python train.py --n_layer=22 --n_kv_head=1 --norm_place="pre"
Each number is 128 + 32 x the weight over its row's rms, rounded and kept within 0 to 255. Layers, rows and columns count from 0. Numbers have three digits each. The size before them is the row's rms in percent of the matrix's.

# up: layer 18 MLP up, 320x128, rms 0.158, rows 316-319, columns 0-63
# down: layer 18 MLP down (transposed), 320x128, rms 0.179, rows 316-319, columns 0-63
# gate: layer 18 MLP gate, 320x128, rms 0.164, rows 317-319, columns 0-63
up316 097:094131144137116165147125154194101093096124075125082094109077101177140117135189094139083178175109107108126100080136091154110170134175189103103098117200185159105120109049108060181097083167135148
down316 099:143133128103153192162139166100138136136170125157163127134155130119146146111193162118108119151124128142065127085154131120150214076127134180108157158110138148165192110112152143112092119106162143
gate317 096:153202125141093125135059118162140159077133171085131145079080164095062129077143145074095101146112127142063152113138080108113091166095161170137120140156101138114100108163175108135188129143140096
up317 096:125127123136162151130111089130132107125124122168212091084168168137115113137149053109127158195154225135112112111095188109111073173159116118090081144115094127157126122116189123125184087166135151
down317 099:139121078137123206132145085100113192168124115103139093159095083147156153121098142150129158144155150107188145164115126114145113166077121089113094112122115172130137148137117125121191063141182142
gate318 100:107173123104139097169154118115126122118147129128066064101165128104101137145073140127140111131112159115180057132189169169142149131144148100104152188109111080152201132129104140128076102096150163
up318 100:119152081185132157087141124109068110109153088128147105113127121132105060138070137172100150134100111122079107116174115101081167154108146139101159100125179107138088112174101115081154117088119128
down318 087:100143152111131157157136159149171082076153155119161139116127198113150151224125105118137123134132065179120114158165123089183113084130101129108101134140157134149139129103101102155102105150098158
gate319 103:174146079175120127120082116175092133155064108132098068110112104105083049118066141113095141142106150102193116102192090156137110115114158129126175115132135115158171103147137087074183135101122089
up319 101:142194139117148143138189132097143117085083080111062146116123104062127133042151147138182159126135149059169138136093146143157120112139138125058152112092187125113115138133062140130091157118118101
down319 100:134142173106168184141163137104171064110116129202152164144115097109113152107237091177163124160119135109111111133069093105175046109139173163130141142100174100128167158110076169130082140107095099